Weights of a small GPT-style language model, trained from scratch on English Wikipedia.
Training: a variant of SOAP for these matrices, 868M tokens, 6626 steps.
Each number is 500 + 50 x the weight over its row's rms, rounded and kept within 0 to 999. Layers, rows and columns count from 0. Numbers have three digits each. The size before them is the row's rms in percent of the matrix's.

# layer 6 MLP down, 512x704, rms 0.161, rows 357-436, columns 528-703
100:442477546455519533452528458492420573459573472426577507504498559525454466500526515509457547406515522451506359441471513527460525531477512527421501552550474441462489549531465578631467555560513501553546443540492406492558476463461510551402485467445537542396512571472504446488426348464447503484531497443469441444456440516610524556531463565472441517587453529495498484591600495517469491460388456517472502365470488554481493501575420534613483543475545598480576507514474522490547482409492560497521477470462566490546509523536411541431494389
093:460490572576547575548581531460510462478450398486403557490532362487552474548484478584443546422459527500492560505470481475444478514512489579515475486467440560515450458531470510546508457538471488539553462553485521552519535584494517401484427525441519481443482427418467552491496477425536520400427537500471468479522434484529500470369392513593574468563503449451615549513533484558522563499524445526543517522516546554506501484455478487506566530519405481509522477511480513476463548496541391485445489430512486536417521410517551524480452496
096:458499508537476514443515494507522531439510533517459535532508521616532572579464470467398515414564502521536592539485527478474510487460499498552509473513467515548553576513444508579494423517470434452521554540489513477472457510558454522517352644402515516557506565485437438382468486471513482512446514563487559519485474481492510538595535607489533503534464537486510558502485533450561462477498544452389576481503500461536503421469460511526590515548436553506616479514537566497431479426436411489535581470519442456533512525533407504592584449
090:444420489456469490521469420533434612589497460536515490537575519558469515608469493552529448448435561580594476504460572444441552496503545480520497477432538460464529553549478477513530520494550512428515507543459488418483487554501406477525543509565511622503491495427510522564494503595538465514430507498523491475441441524528527499512598461525516395483475442451571453429486503558463526557446489524473497538443649545521448509519439432531539591504509471407571395414459536435444494448551516538479502482547492630487489465533513461527454446
101:556526582558454482453570430479468518570532539500530594561495430542562480485393562598562475580431524456556462457547467468600570421595547528596485588553562432577539422467465486508541479571538477513496445462477435526508560429523504485615529450584587531527569464462422483498432481587574427424524510527455427523530486571460591441564433497537421462557525474400440549486538512544410507581515514454566567563584538508490527510576466532448470447536522523469571462481490554481510475496533590481509488576491431513548562516524415485566494585
104:484548539582463473538485487456443449497488486470541472435576549416484530543476528563494525395577529535471588535545512505462559530541492504540548537382489503563481524545507481503530446490455524503431494620515409526507484508466449393441504549492572522617475449437463535465535393558469482501524434573464537492550459482451530525399439468415527490479491557516517458466511477456556477497448500580557457488529439571445587499486498573435458488534493565503596524575545476534471590530546453513454509505500433680533465573476491498503483528
099:515454409569469501456454452561539482550446469405490483477430510453572500515556489428522482482494544505446560447443536519538436501484525480412455510445528474495487479451527464563510516496524494464510491557543530609451550401467628450437504598505480564596514482553480513397538530499511483450470601491443495467515569495455552467533627362477590571603606543414482523605422481541542603536436483527482489438518554445497505491541391496475534568439504521561579550569587512488457528503464490505437492539463569454522497527519427569464495555
102:522528540535569625446541551518341539497466571529449505532540521491550476548496444476543484457553556475543488446465502451570521481430478563529499550605423538408486459569438492517463528540441529528473556430528505451548435450467536481491501475403565469510566468619514479512634489515451591453488494530564444479575483450588482497554466607483467611446403562444538474477520573599506525487524464441515475557469510444482530497459508521504466499594478505452477518551520457545575510520468502473491538582551515533617585535456490498495493548
100:485424610428555537516611459511488540549509516525549411430460510472509529503492574523514494439548449499406473499457458512504582468476447589473538572513546431486577513443482516456444486469639470530575503572442498459459488474578510558486510514558519521487499525440419549468468575499429550502480410456454602490601503494541458505496447572521458526553506515523452576443471498504506502545515457535474540491490528474551594505602627503552432532481589489500488503469482552518508552494480597471478441546504488485468435519459476511496501626
097:555535497443428485456527506573514490498564526485518497613603493483487500446527540431544534520420531495594441590445489500509433512434376501511549404412572539542463453432579525530502567523506468496553533465501443536543509493602481465514498437539436552580533405533523547576571435489501521473495395423424441440441533641468524415508519523457464582480546543522464570487547570512501490486588520418486541496581456504519427489520464458543527479477533462433581474589457434550503509384459572562463613515503491426465451539465426402479466450
107:608488498535486570466512489442535363537430476519475491514461487555442517454536458493496411562518480483399488485566504427510483470452521545453503509522526439527488546513497459476514472432503423574500582570401508549495575458591557459531572557447548460404499537508482569522512476543549534567465508583431442489475494475483482571551512492541535501520528492518551446492513491432508469435546405539594550464546486433505532492544543558516510445531544491540430585431508469428492587484492451507515498542451566454531539503545506515522588499
101:519482465537416469452555513456530552550515526547438549446575471482483453466471481423511506536490544491512468564429578471586473438587545580543500460527458589460591428465502499441480423519432523465598525488546515483421514597457520502475531498535449451547569592515470505469460548448537429464487508554438542467463551511567524498500574483512467406439418525474501375509462489465477630517515548523432515420460450543557499477459498404477481613430449407474530525395492530495537586469494542422384598473503586539519431492575509530528458562
103:573634440461464538497490444519429473426587623510484450512502471583449476474431419479466530499508442504418490528506458433582583466511603524397380553514508532469483445427495518467558486527547546392526508431468479497437486530516571458446527487471535518565514532534512560574612478572552513483482384563426451526522505480492514593441543495484458471508501550432448497467442435435517449452469517485461535486519406522462378486405462556562570463478531467512516489424518518516451592483521454460487430504562539525537452506519530387564476474
099:561454565434521504501583514494520531536529442521460555500461588404449565447514573564562504493602451443522489550573437452521574530553518514531466491451477499474468381368544461532414507431471509475553502478508610489498505482523486524521541577443504514511546522536445558533538548487559435406479489530470498545501552505500514626443567489445459593554458437524506553534469557487477512520524504513541557529511545594468556470479441409525564538643502533412531548483526486460551420431530531484453536483566482484419561518566432566469450490
098:587458487461563449504540507547592558430557485503450508519595482535536498501521533479429439456581594502535553506491534493478622443411479415479532439539468589514417449486543483495586486487528488592514473520459503430519585531506482442434549418487496485545497454422436456486543470574503492503593487558563450466511463474514513605527433501555435480594528434558550491560424532533476541552493510420505481590507431557502405443504473423399443561526484570458498487558547406560541470521431524526566530516464408461519570535525443526506559515
102:540550561432492567512482558532440585551478514638437535462553471475431541578492488585490483448485552504528482562468566552550432471465497550410557478449565471556585508556587501501535485429462537440545445529431478557465516507554510526542468457476476560548403522499478444445431457500439426528502487549504498554548493556485473495520519501539499522467500484536509487515424525437530497511475515451467529496494557508522466489459454564433479529584455493527488496493481407466566532451470519404476462579522446532449489476516485438538436448
099:502524507503503467496481481543480472468532520522452547455426587499533434552552520443506490547591594561482400431484532541421540515547490426420433520523548492507602558513523551466499465573453535505549460593552468496511459518428465506553505482551553525464410510451550499467388493505536440488454510501487536518454559424521484461558532491441481572493506490570531555441465436578529475487467425473445510500489462543462543473446398551457504521534456541446489522526521478604597534447523538487548539478521534479524563474546558424598501448
098:551532560440487481519503594464589507456396509457500425522433460549521472539509481492448496463467420518524478443564549503519461445446518502530432510479493494530450439516552505496542535490531523494488511556452501544521434447486555491562408524491471526462489570498447549506563509459544476483531514523487550545555620491492509510524508507542468471473487529393463611530464514565481469557519485564498435525531483429421477553575573497623474538473568487547530492474416428575502507569522574500540612424542480494491456480441542459543599490
103:470537539515588461399507592432420603459555611548505393539538510467458547522473561443481489528468480410504522433395507324509499502440461414475542522401475522502485543515442502545460576378406567557567481567509377498532484498519375527444482596559514416487333504500488446489411512543477540483533483500541500547505497453461455437414475460503450486480503449602526511463455436427479465523542523460504471457432518569554495498516471456520508526505540513550421438489456503503500388569532478467465496423481484463501581561607470511545422511
100:490479493503501471495494485499471501514589560455435488479415669524399541555497584511544437492551563564482489581370460554553469457458457492513543504562528606403560505526505517470446573473495444471493535569481449488512379496497452487503631528449400495537521456543558409506544360525493531513572572529395520455564367606497490537509416542417580447460533428556509513521425476564535562485508534423550451524497545513466522525598504537446455501512514500551504478501505480543526522449544416490505523523458508545468501314469478567477523514
101:491538547393451517451420512505450536576533507523519451565503477466573506517504471498487498601432509478530497411459461532539422515509575462448496499489490437467402504463440502448412495549542459561505443473564486478438496553470521443497442439470439580467531479613541527443518512539503512466444548556482518543531531520521462557422429578473462511501474494556458489449426552598437573578467462501450458543471505481542526603380537545531436428494482540530455548472527453612479589523450484519527512494469461351552455458531507495572479429
093:558509522455450481469441482545449489455563567494525562499458522500590465544526547501464475551434461496505461444401514463533527439521620555575592477424474473476407498433520523449455601484473504387483513494595471451502532474484497535502515460518457534448489475506381558476519508519494502478449574478450424507525506515441473478502535478537530540495460474525476513474576514475469465489520547494569447463530534533522579539473479545540576500463550463416606423566532490576527592522499472471541635375484545566449525491497489528449538448
101:516493551460548504472536496523591481515505577446441494357475435483562505531549503538538484489481521548551488543458566507523501404467503517437552455539579563554390435534544457416511555470380459482593519450471415515488568600537479460536449457530463552354487421575452552529511477500572459444496513489537470526524462576447431487556537460545606504439562493561441485463515526581631558527457489531566611479504428466561464429508472451526569560527499534471549480557486411498554538452532454537478583476529516491493446468505394481552452502
095:519465642572523431443531568490501560451484524495506481548491473466485499496505472536497535403500501540481564440470473527442457459567547552519520471478533523417473534575459438461517548557569496510489442468565554511541543561512551432558568517463519642510549454497489384488588393589565455417527458431488557519487506489569502444531470543352506535511500532522473551430490495390484531555534467457497527435540466491504418502566499482433477483402527443471477468541542524569528440605521514558488549493498465506431481519496541568561608439
096:580605544473490392489556534605397461446515523497400538388547503489517490488507550554604516498591560493511558500480491540549497454513489511575483568481546564477486585427515491489431495465497544491557497513546472514524539549525574515494462482635392473495570566587498529512477490437575567586574475445483418503643410424506503581399501574434415507418594462507504481575465380453508539426464528450566467411499394529486574498482615448449419600554551403493475430521547375601506467489572525491411556523459533453515476501608499518449419595
099:455531609488413502546431513430452452531512485568528490524577493484453523663498492559515537558474456544535547508466501466515525523526486556454479536411449493570485539556533523469414453500584502549509437544474486564430438514493492433525470589602511460531608498578426433556625546582512481449410548428558524464578480507507499487517534447516514494492484535513454498487544517461485478493431479533556570403447517464491548503516560537505433469511529404473617481541472515516534488544560540375553603594444548463535404415484460580512508519
100:502455463477558488509517502480448460440500477495454433552503515490463531559497511531537408491405422487470595467576591544490440470478507583497535423409473521467461437542575444498463445459503410455585487479511564577505526507448460511501363499526454498519488541432467553456573592501490469524537508546480526549485631476566487564448504533464533523478446415496453468535630555496483582458426456481411472564450525544523524444502531412425493509484509555444446452527564509488498519467527548536598487396520524483520414458479467475469515555
093:580557462554454452474494523480539506485484539524488592495522525515536491570472442466504520432540521443438509629471485499446565444498550535483495524585568439551541528532543477474469490422415544417491543532472506451533506538502517500455569484469592441366502471426541646425490424482572396588556485458428512519530450524532408445493603435552593449500568464479511455526599498511576506533415505530447515434485546425541592545481516526470522567544538513481510420426495529470501531571511514467543512552530435495407431528440415491533486466
098:545476496544445456582468579470511551420485462540474561515521490457564495585414429484483482526497451433489551479482487435498543503472586475469533544498493476436495501500502441535539490527524555582523515427575422482612467458526587442406524488490396576519566473419486559522476517411440548520446483520407588467486452509436570489519508535513380473419504573524552650542507560438487565530632544484560414460489467449533551491535471465427514474429567503476508472566528472555526568492405519571496516525596488564604506517536540519590513560
102:477489511460499510606530586423526606539477429518524554502537441490476554524475553547465491469443520472551474478506535498492475460469500533453542477429540493456430543487505468564487444540594502523409559500545511461489520529457431536477506574524462517508434497624524531499417438506531448465459456548434441434557579479428531494410487506348536512549581568440609478405558546621498507461381546496451407534538487464511448474565435506576474480373387467437573549411482541573500423524463419489495507476532530498515560533540525544458436496
100:463510474387447595484480472510470465488554486442544527532500518452523528533574520426433494537594528443520492535450507520465484532515576423574446492509508491543392483548516528614517511464494503463468540521519525551601514465568502533536482444473488478571494521513449600544455516514453423502474484491557458528447506489510369620563572456458443439604492535463563513496374407461468392386449479448508449491411526508465480467505506511582465586459515464487518475510531398527467501428510545507507491546420525526580521522492504546459496406
103:562549544530506470432477506452585477444503492521555451507411561428453528377579468513554527495455518427408438529575500597487468454474471425416549486492436426476377479473512487637559457398547530597522543545581419567515500516461458508506467572536555567430579557588539577435496438485500465552457567439471490490551469569541481495544448538448441469506522535501432455476485492574509490562492469334514500453492549463427598478539370570516502472484564521582389559437572418606537474450458521493493500526500453492533505368551369586477481535
099:557535586575495466453470491584442439497411431540463523549581427503423476474426548510485522501436486489414482517455482585506556483513433492587490551411586478533453583451457490534434474611460539534549470447548515510402429457501457407514606475520511449487464487511575496602408543527476536474454510421566486482492553527489606467492479489437513454438484480512428520507468520394437481443536519492526499415555576486480474504435464425503535475461453491530492501555474515544413457526516447541440527384550579568435509448431518511478485454
098:525531504514551413492550463526478516451504494389531445566430492574407512408510427543434508513554506460563487462539524570421491508438423542568510470532490511544487445563482477460553452502503505491557529498530599591542488465514414436502514514544608457537530524516534495460577526457504522588513512454557525532536439549594520451489536493481543472491544498473534594537414533508374532556430602465372528445523619452446446486513470467415491566521466627482567587484417575459476533516508512513527525523522470448562487530469416506556531457
095:526538473550516522585443456405425551479506464639489447497526533487473500499533553500422480440496522552464619583531385442636454541502404475485525506561471513473537506400440513483532456446467532575476467490569477536589519544468533409414525476442465448526611559486458500528521489589463555525506560547496528535427544425499490615518494533554499534540550547494511574479462611441514452565512388400574534566496546484488466495529422508506538447421510523527463522462415454432516460440446519511562503567510518558462379498577479501482537503
098:433506570586514488567594496436464502589533480529523553547464441448511533487485497496472498557564501578506507581547593520468511473589470507554407556472505433465520534482490492571565468529438546524470499613547500566472547433468500507416442518569465517462449430523509476565489508473505470505551491442441395523551452502545412533567427511483519544551470525346510518435510490446509542549450542509499557524549560521611593434471453532386485476485559442577525537379559450452485513504502453429518402460493550556579546518590472480462531452
100:532531431419434491525466421494498554557498472505523583505482394435468457481503478504581437535498538561520553476463495604430565466514564536478506559496478511405527565429490509562458530504530428511487531464569396474453542528550509531458472464562495595560506573514514489572498520470498361472472563425474481508550507518465551379454592598512462488501560382488531563498550449455442529553510555457536459482442479545557503438550471493418546452488426443479475467450513495491572499420456450514471482499507414527482437564442586421456514411
096:517541461548499498451469526558403467548547400481495455527533438535483419534473505440545595477401599551513406482516486529532493481539479517428468510491458494541490512562478492440396453506505450581531535508554548398577458532466455504509524495468525527464520562457474401526420487439419509536531525521478576575492488562535484538476450545550518509508463431513501656430555516539534579545617526461462516516451596545593594429564428470472457497605514505465402529534442476467541501426428437509399448552567535493461579483508411467430509389
102:550659518488525506442432555590545466529536508493453532609535431590559458488473439495569517491532513513511505530481551498553556556479479526408457527482563462492489508473492443475536493395517571432522404529576558493503519484518471457530544488479429446588491534572454473516497511519449541519527545544517495365499441518516539520502398502435552395437529506525497565543395418472523459481567506549445541494525517504479528538530446583570506531438516490523430565512466444291478471430459495543469432414510510505536541455548534464602524501
098:507451549487530587501520523489522444457554523437527518485459540633465469552494528512510446567498478566533491529426507529518501430566615535474405545484463486482554490532468527593569590499484480508495519508495483493583526487463468528510556439561486496539543459470578429560574451504535500465526447493442522552467551520469539427493559482579486547501441506415430534506583526366486507445594582491451497547467540505525457498535414501608536419481557533622532486581484448551482477418545537523487527480473528445516556544487472535457557526
104:534578483460521493485577520503557377441449471555552472439511491505525498493482531495479509554555465517510586480341561586438418443474536496466522449496571525425540517503561417410536441489534488488557445578381506552517384577549485452498540463452544425461511528589503575445588472528590598543538451443532520448420523534497528455480516550535482512520528453547500500529438429497546569493473492449479537556502479472496490476573498474529507556388506557535538571475527519521456454619573497471503478471480513535496555478467454543486549524
097:424511535474458402479489450557489485484564499446457580468595502516545520545475575444517463474364480510420504554501449558397489520584448417499495583497504482485461494449511529589446488466535533466467455492387597528532494429467503533557524519525466586523491495555503456452463510554559500462499506462491410537466565501507491417480487507567489582486469454472497473512477555506468583506469543558433455625564561546553580499449508531464461542583502466522500560543418442541498539448382445494505567436368456510511490524539574431457515499
095:442501511493528501483561550486522521439511492521578437483429500547475485438481558624394458650455543482503524553463414446633456480518500524447421493560588612487606454460516429528528606536544617536512476537490424501555550478519498498524466597560459436447422528424419521469489429518509558424519497585542603528453416522568561474425493452480514531486500589503503495457552452555402520501484461481540486428411537512526454566442511511537479517588530535439514542533606459415465478521520519499589480493483354485575459548504534472559554525
096:435588503594461414517483472440555509432473424461485442428494551452412488418441411396526462477512532427466466522502404409516489535504449412656413502567499442484509452556431503568532503545475506494453493468514451527552568607476518507514395476514510513432551457413504480549610525518441445529523393449438620496537482496467539351467504573471432419474527495546514464512533457570467457536518471550556535517495593525475515461456493471455517583557414521523535524536499546503478434528469528490407498454648488523485438496409495460476466560
098:436517494520485548497441457491455488483402546402607463505529484524553486605584482435524473400530431498488463506544506536530528404509515494468515531478454459483508481483510504590517501504402572593555381451549492422518502567433538489488472434478478516585421433547577476467450460494560517522524591442524431525461496537403536595521561563522521426416435557552522482551513465482496498560396436547515567578518480508541443524487511497444479483499475611443484533495529435503544390536531535517514459411477546445496586444519483590525538552
103:416419372440530516585458479381385544565447437506535556363493473437536570532509495495519452497506473515483462534474453517430527564526502489476486574548456505534464478492505498518544526561508517508482461526451504607443470517511524551527578476510445574507446463461555588555469635457492444469585456469507449415480462641498577468417608509509518516467467615477444478555537480547540495440475441485442513550449491464524559473559518406433492577501521504511485487462425529487502553526415578492382433533531464472437514585382451543551498527
090:490438582514546517540494492522594479531459475509435409435595426485485482514459488604515546394521375533515454510495524350552547476489460520492495444521531454506491514437579429478591518465507436448502430479457467461587498559402470535457462580480539474458524596506509533546579533578550380494402471487457492463531533517494412525514485461486537468565590448469557538477641479461484612509537529466465497466528539423481481556547481430530467473527494507501534522444408504540537524475583543444538519515530593507520498476480546515534507447
099:465465484470427495514580567529481528449499507527442516551446462423464519533432507449415492485388511461537462541476517521458448522560522379512608446530486461387561527480513488552502520544501412456463524576501515494499439551501534491559424556559517476504579547422521462553496552543498472460535536500417510436559485464519522518492325496540559605546499443478464434510526405542451467505593525516448559517513441523520440475434499435554430587513495456448554492393472490549476444518495454582471507469644459454406451500506458521510507444
093:491520386610532549447485545593477477541512477411515539450527492474479510500502539465514442543490504596450529445513498518419558550578451451481538541568576543498474475540521567504472528506504545544467524550559515514502532508432470523493526549506479462464451520434451470496444457369476610531480505555527511526483512529412463450570539482576477551509546538565523471439453460461519536405450458463508447500552484536527441433466431498469458447477519510537482504433539590483554558494477509479547452511498436562419497536419438471378468477
100:507478400545517548539530527454463437500489474436496547604495491579559505576505593438522656447461463514405400552530536505541573505541551472432377563484408510412543547392516573566500498457552515480553547519576447461494511460495557511486497493542491530507375438491460512534422520516429521519584410418385389508481546505504574570492473359421499476425562528426463502611545470535451537474424553427421543525470474469532456519514435402428527523447330507527448406476442434550472479543552527457528452482377535572591551424536437539551541530
098:562499491527421483523489519455468550471493502526505494487477479405391567484482507508503483498467506544481608540467552438487481529481492496662478511514529465525510518509493525579554486534479564510581477510541528509559510426485545413569504544512571495468485475476537562487583513438493497594539498571487503419470434414581530588574456460535411392542531427544489415529489489409505444464560485566387508436417496485406458447453501466525539470389497558544477453555541492563564534471489537535422564561522525513521500495503540556491564408
099:444615622433472572524632506476493515426487473496467450523490440441510515492550485477414498447457545468422553533418436533533532458509596463501582510575474547573510484494468485519478534532512565469494532429516488528450548507416570405470515557504420568523370434470409414514537595457567546569333533571460509516434530434525553475519432469405494516413541540434469545506453391566539465495500511479480444541482533511525546558520480540436548526529513606505612553565522519533501566444483556546536413564480501554475587460517478549460475497
099:551511516469526569526423466530580501489480558545449439529491453502514491421508495457563524457493540563523487469554443484503537496508494521456562459522460471452484504523418553562588455492530452576494421484464512582597487478444525435435492489489434515430550524583492479579578405468544543446533492490432550484482594583558567358461518571530393464489490477518486527501529478623525571531487548447481414548405571555551525501480521482480508497536457480500572489453410553419541503534505502499431475512422411542558454489485456571499521481
097:416481463563512511467537560513470501565366489434466457460502531463418515447536493572469486510481496551627538531436427529499430528444443465448389362520594456532522454466523553581484621459499510526500557461434562519608494489566497560594462491416461529491531473433608617488454487437598483421434459548505512396470484418478454535457594477477375450560411533458526582521465547545472464473521513470447511429522584486513455469500435456604431503534457419474492495579484519518490413466495541486494506410519442516497461524523499466509559526
093:542449394429539502564536472507500480557548530625449417531455492448514504467457511477588439552477536531502520544494495612559488509523570543497516519500555572545478542483475496433537591473467481509579431455565561440471506559528448473496537542478544464578548482439479462442500471465562416466508618505489546585481474523424543573478476549551430445418602382471504544390530461378537513489494427488481496491521478460488452489467462564424430512487483380528546564464510586455506439560553504552554492383530374507498584529488497583594510604
104:474441505425450508508508453474423516528463499465472556492560423584401545591536494517592439615513485550544461468423541523486520447503424475524483513522508496494560412496510543495523606583597511546544475512479482574505441534526493486548449478526504558534485481462571471501374519492469458508579482519424452379505510573528536495511484474487472413561474439453552510524575567402507547493522449533482493437463547461441571473554497466468490558498476518508555453470389549512474554559495512518488514479492635553496439521529532467432483473
103:377507411491509543428536435482512447515497472509510595458451463455579436502524472514482438519431402462563477364491616467536424528501444527549430457604611443566447431585498456457519582403491487566612464497473522490569531418515457562497572493518515539438490559482499510472500493525571461391518468452504455481480546468506466438525503483420472519554527486452419411410476498477496547446544472495517542507501530432512409553590480475502597374488475452564595656515509543416436446505508500568527345456468477545563449509535497401545544444
099:499528532636532556406493433378464547505548495521552438482505551415452528464474592489498480506475506421589427533412516491462543513425515490444533481524587475431494471486484531494570392507471544493568430655443534496509405499480482560368537546488565513391542453542476548441475602481570490485592489535503421498470505519598541469493521469494551498451479586443468470465450579530573549463525455532512416447617456506423495459430488457498585472523483487517500567456542463491436539393463538540463526472574575509566506525500489526510489481
099:557522452450543509524459451471537514485524410409447502432555499527517522472560530476501482513553458513476489498502565478483412553529566456541534494457438500527543500438498493513538577443655480449540448530506491526530443432352530546530517421467546525530490509553472449516484442402465570544480519476486472457443442532418605488504540547442457414490524495500547511468469490491408524501569523461517461499567475597422527436474515567490492442493461545527483519491449485582422444516436474536449463453482389407569560452496398457623456526
101:498445486371405617521561477452438573515493473517462578482493440502543535399547485435438497553551465539469434510536505493547480459533478450475556522463580545533539496572478542563463607450445442502452492461484519522507533592560476395507429440490485553554557564566474517540562407510556493534422482471388488486596509492423443422547508487579486522476517447463450527470534615467435565461613497628586541458547428506511519531400535436431549503518505470525517503544485433434553531509500521415487484582444483500409471494452472533496531498
097:461382458469383459469529414537489517570566541580477610520492484485525619453564411466471534413413464420491501568476550502509505585388551484469529477551535570556404503496515561504486482540473414515517417456584509507462540538543594543521509514497513510496580414598496516549542543514483486564438468478462498438558451449492540475537576494500451481532434463485518534526526535540386466485536525602456342543547407501484513514593494446549539489491520541545460528478428522556478529532473473497533572490387431572462475547490609479466508468
102:471481542501573525366557543513572469533515464541547459420497497476509531560556500531487536524487395434402488493481540489493537596455555506549558486476420487548523521467511511485514423464528449560527542528457471564434468504590509523503451445450509560552452500522332459437502541504494450563570454442434480496535477504571540593392559484543518537562482507497418348514431510492582456434554561481478467492491368479533529526516551423460537522465502536464499505481495476554412519455504574532432403437382368526528482497479489501477531494
101:495402401475574509471500536450609428501468541597422552453410527492519532583490502558503469439544509492522486467476494475501516622481433409451553529554459502489429484451430432532417437469507466500485494566451417549456396501485562507450531495506465624627538508514512488530473452522524629576492430421485482534533472482412469530526473538491516519551538428447540429448610450641456549495470385529399450475505554519456496514505475489475585501450473480520460514498509472445506510467468492518567522495487442606442525416434512545415477500
097:522511474534554538500510516427419538475513450476418443434474467484542532404443427477488534531471564545594500518485519493450584475528396528532429506535409443477515383385469497541529516496407497556517492528447483463548561500443439554542489576470519410408620509580408464491526533445489590520502565457520510497464493524561482525436470479608435490492469501485463467491577426545470410505550490536494549508580497458485494419464399407554580489528546458441500427474479419487488501543533414467523485515423519461408429524554432525379552420
100:562544473522515442453523477465495453434554519464523511512465482492474494519390463476579440467528529434508483455552515534559492473511440423568570439516550568420464470466516490446500410473540565582493471479421483525520485469505407505410404512432466503384503393548482455389515499529560565496502487483539488562554569422461521520463451546517427540509501463514499475519423525562414504470522528467589512490518475531468485534436474632511507540507469505510544465461447556544510535483492460529516460504459510530570441516433502453472464561
092:531417538448476431424505548464514406536490562517462503556490474584432424557454503552490525518499519471512531527526539486541546582491559568563482463510425481478539443487434548490515480464464372457480533453544401500502514562490521519532576408498499540454531531478454475462486504479551506477503484505556424434547508382584465494533567495463488496570518448489533468531492411496542580571517478496439507524514437471561476416432432435563440434616483355421444482427494521541522560542461523466524500528461476474496501441431619508496549457
099:465446513563501454549538448538581392485555548420500551399509524480471489595532445543519521533508582504482491506572487544544496513464547469508488581457507476557523454462517522457458496524579492568502481546485358538522420524520508444432544498527490459411518460449442386451562532474447491496531452498597554453496547473519628448493520543484526504421464510498465449462454526478533521543438442486473507503501499473526508549480539515478480498481523514546495484542483550461471522475511479500552564544490480553447473545532407529562542445
094:519479568542508580533557671464528498506483471517530525565449572544573448568545631502360599477537434471519518534512586452483461454454458575387497489514491519519482493449498447404487399534484490526483446505564579478510559537544533515423545489470528543512543468554501438536542540488521501464548569469498544435492514487475526531488434560532521553558485571480388450423440484590440480487586555536518455491569516457425485521524478441460531465422449631487497583513477434455519532557479503499550544565460491538486608506534486562504494541
096:542515435459560472568433421519509487542552458587443556456466445457504512379473556564445410506545524464470515443525474533466533518547576551552424457459472480510507475518551482513491487533524454454496567511438486521419448479489430491579502464513535550428550510457520487505534564458505597500501540588475482501531417574503594480422562520492569408473435506525538487438483441430479480506517538493430545486460500388440463557428508555507464498384507550477604436498513503529540487509536465490508436421481588483550482411550489530455462495
103:484438551541450601523464448415519424465521466510565435521571417539489487524536523440523543537448491469493431494555472541438517487471491456377515532532460433470507465459457450522475479423514530523594503572587423529460503523552474508472526591393469506589452474516507503494492515586513453488477502567485458480503608509484444448457446427531482554481532507437537521496494513473562576409516543595508576560475540574539500479533432438495474470571538441484429527555483592478456538513490436474517487486446425468496535499449515507523462532
101:479537468376615521482457490516525505456436436508567406500466429409523386600465553472472436551473538421463486455473460515459538504574392524498492529473505461488480520528472535497473423595487468567502566520489431499582626482485583475452544507476539460441576522555516566419536425426578572558559469562483500477515622529458463596454564507415616567567539476443540467459501459510493481477522544490508441486459463459541461559558429540513445468459484439442565438558536417473524550484546506525488460508561578517527520547416464546557481430
093:494464465472484521481494515513494519533574537590435522457559526505457490521483488413536463458537468531676514525577471560518519530466499497398559555439447516489489424598374510499554532497465445470615563486493509503480545446506461510503513550538600560517542558473507441499492477535498485472440498566523477528499490584394428535460506550553542545586484440555499484453506553495456538497481527534536506568399547538441496575473563464523418476554438489416597525447552482546502533529487487472577501434491546547492504456544515515536462501
100:532511549476477441516409515439463433454547531492406500489511418438440555502523450559513482466534510454493536443512602443463525470473545426511486509493532508446474514536527489534407464543479555504507465474451515519375504467545505544469497457551452454493471501544568389498467553489498532544410497499517511500601469506466444589524512484409471553535506434456465509548583549450556340550510443502379533497535450513531554516542459440481617478487541574526589473495489563554465461474522510484494500489551568516500459568517597441531457562
102:458458411481569512506500563530531398500496475572471387461523521472536496466546520373429478528598542560466478535470493434526505474468472438524530490434503451551487493501544509473461484522519501521534511503504409536516600575580581467485425527502510532465552490499478504481505543436515387454546494518473542610449583498520547498432534570448472522560517412468530480471485533510504530391528409548479568521470537491558562511460478467450624562525433603501529547459562458527488458453410504552429567469488480477489555490405527473514500599
102:487541595509468428445525523544417455512346483423521430605569451536523515533531463452614526516508515520472550519483448468496461567574475447475478528561493472516595522511537467555543505489453502506409438465554397442541487531458575481406451417531415572501437491544475513528531452459515494458362562466573494463512601468532531524454526523606451544565564541450430542487562519446553387534484546438481508492491494436471450492447479511465496471464518529508514567529557539423496434440519533444512397530480413464557524545464440474449480405
105:434538521516536507522448522464457535523545466553503501486572474524396508544505552536543412437435571622559555509622443488424507487497520483480562512500546594432515486554518503412530465436555537492466458494517540486627471537525402541472504519493475513546471533529494509445544551446430449504530499524401587422496403458452563553552516565531528661525540447539477422549464550534527490447449509478472468442403613520456456478475511579613408499530592497503495452509441443576528494525487499584447557458455440513577505385522526487541499459
103:451476477555525579446481471507499526491470482520568535481509506429538511438557475514523540466491444474522442439501497513408532487560492456510430505507493512441407543510435472530455534472468489550526476523560512439487424453459512550542455501589529523593473490461473453499422574485502389465475566462568512528562508522411440621517520438527559456485501465512460483542555485520494542503530550462494492529436512399552393511492566482479567353552569411416485526501519516548491486552476501481510495470530506501462466545463534471585475576
094:525486453498466552530519475528438507551504507521513488493499452431467460425535490459537380409494438556534461457470540422493605596499434514434502492516534414495527569519371552537540505600490528483505480571462561531613533467516526538537350467425571526461426505531480494536493475528494481439459464529490510598474520446505610462476515507497499521536482393558588520373490574443644540576515432534565551503547541496517564483567459526468507508409522529491485506490468438556533554414511423463472530462437633487453530557505595408377535494
100:490531482486422487555481553458508558607471540512494485537520470471521601587544541410493558421475457476542608407598494557559534579557547630470470506551518574508475539448423527453461475490496409511458474567490529463546480417441500477520547508478521548471479529508489506458511455479570462527526539478489483433623546589460539564506484474532555535524518498475545529497513421467462567428435546507535455526528583538529537416478538409556534533441425442518480517410465528468495442459494538474431471489560502545380548522509525648483556480
100:479516468478549500532488565556552460528511509496495532620464464580454512554474545487582608529506478399526472497518515514530483554547502413360521412583639462571509523501535492541573510477515478471552413547415436513544539527624569492478590517459444441440478531473533530407473537491550538555637485545518531559485478440500513521467490439515528549526533547451527449446434422534483558553473577462391470469558452429457375521528523550494538518579477471464520575454388521542514429413451543427497462566570514461517452504444471546486460536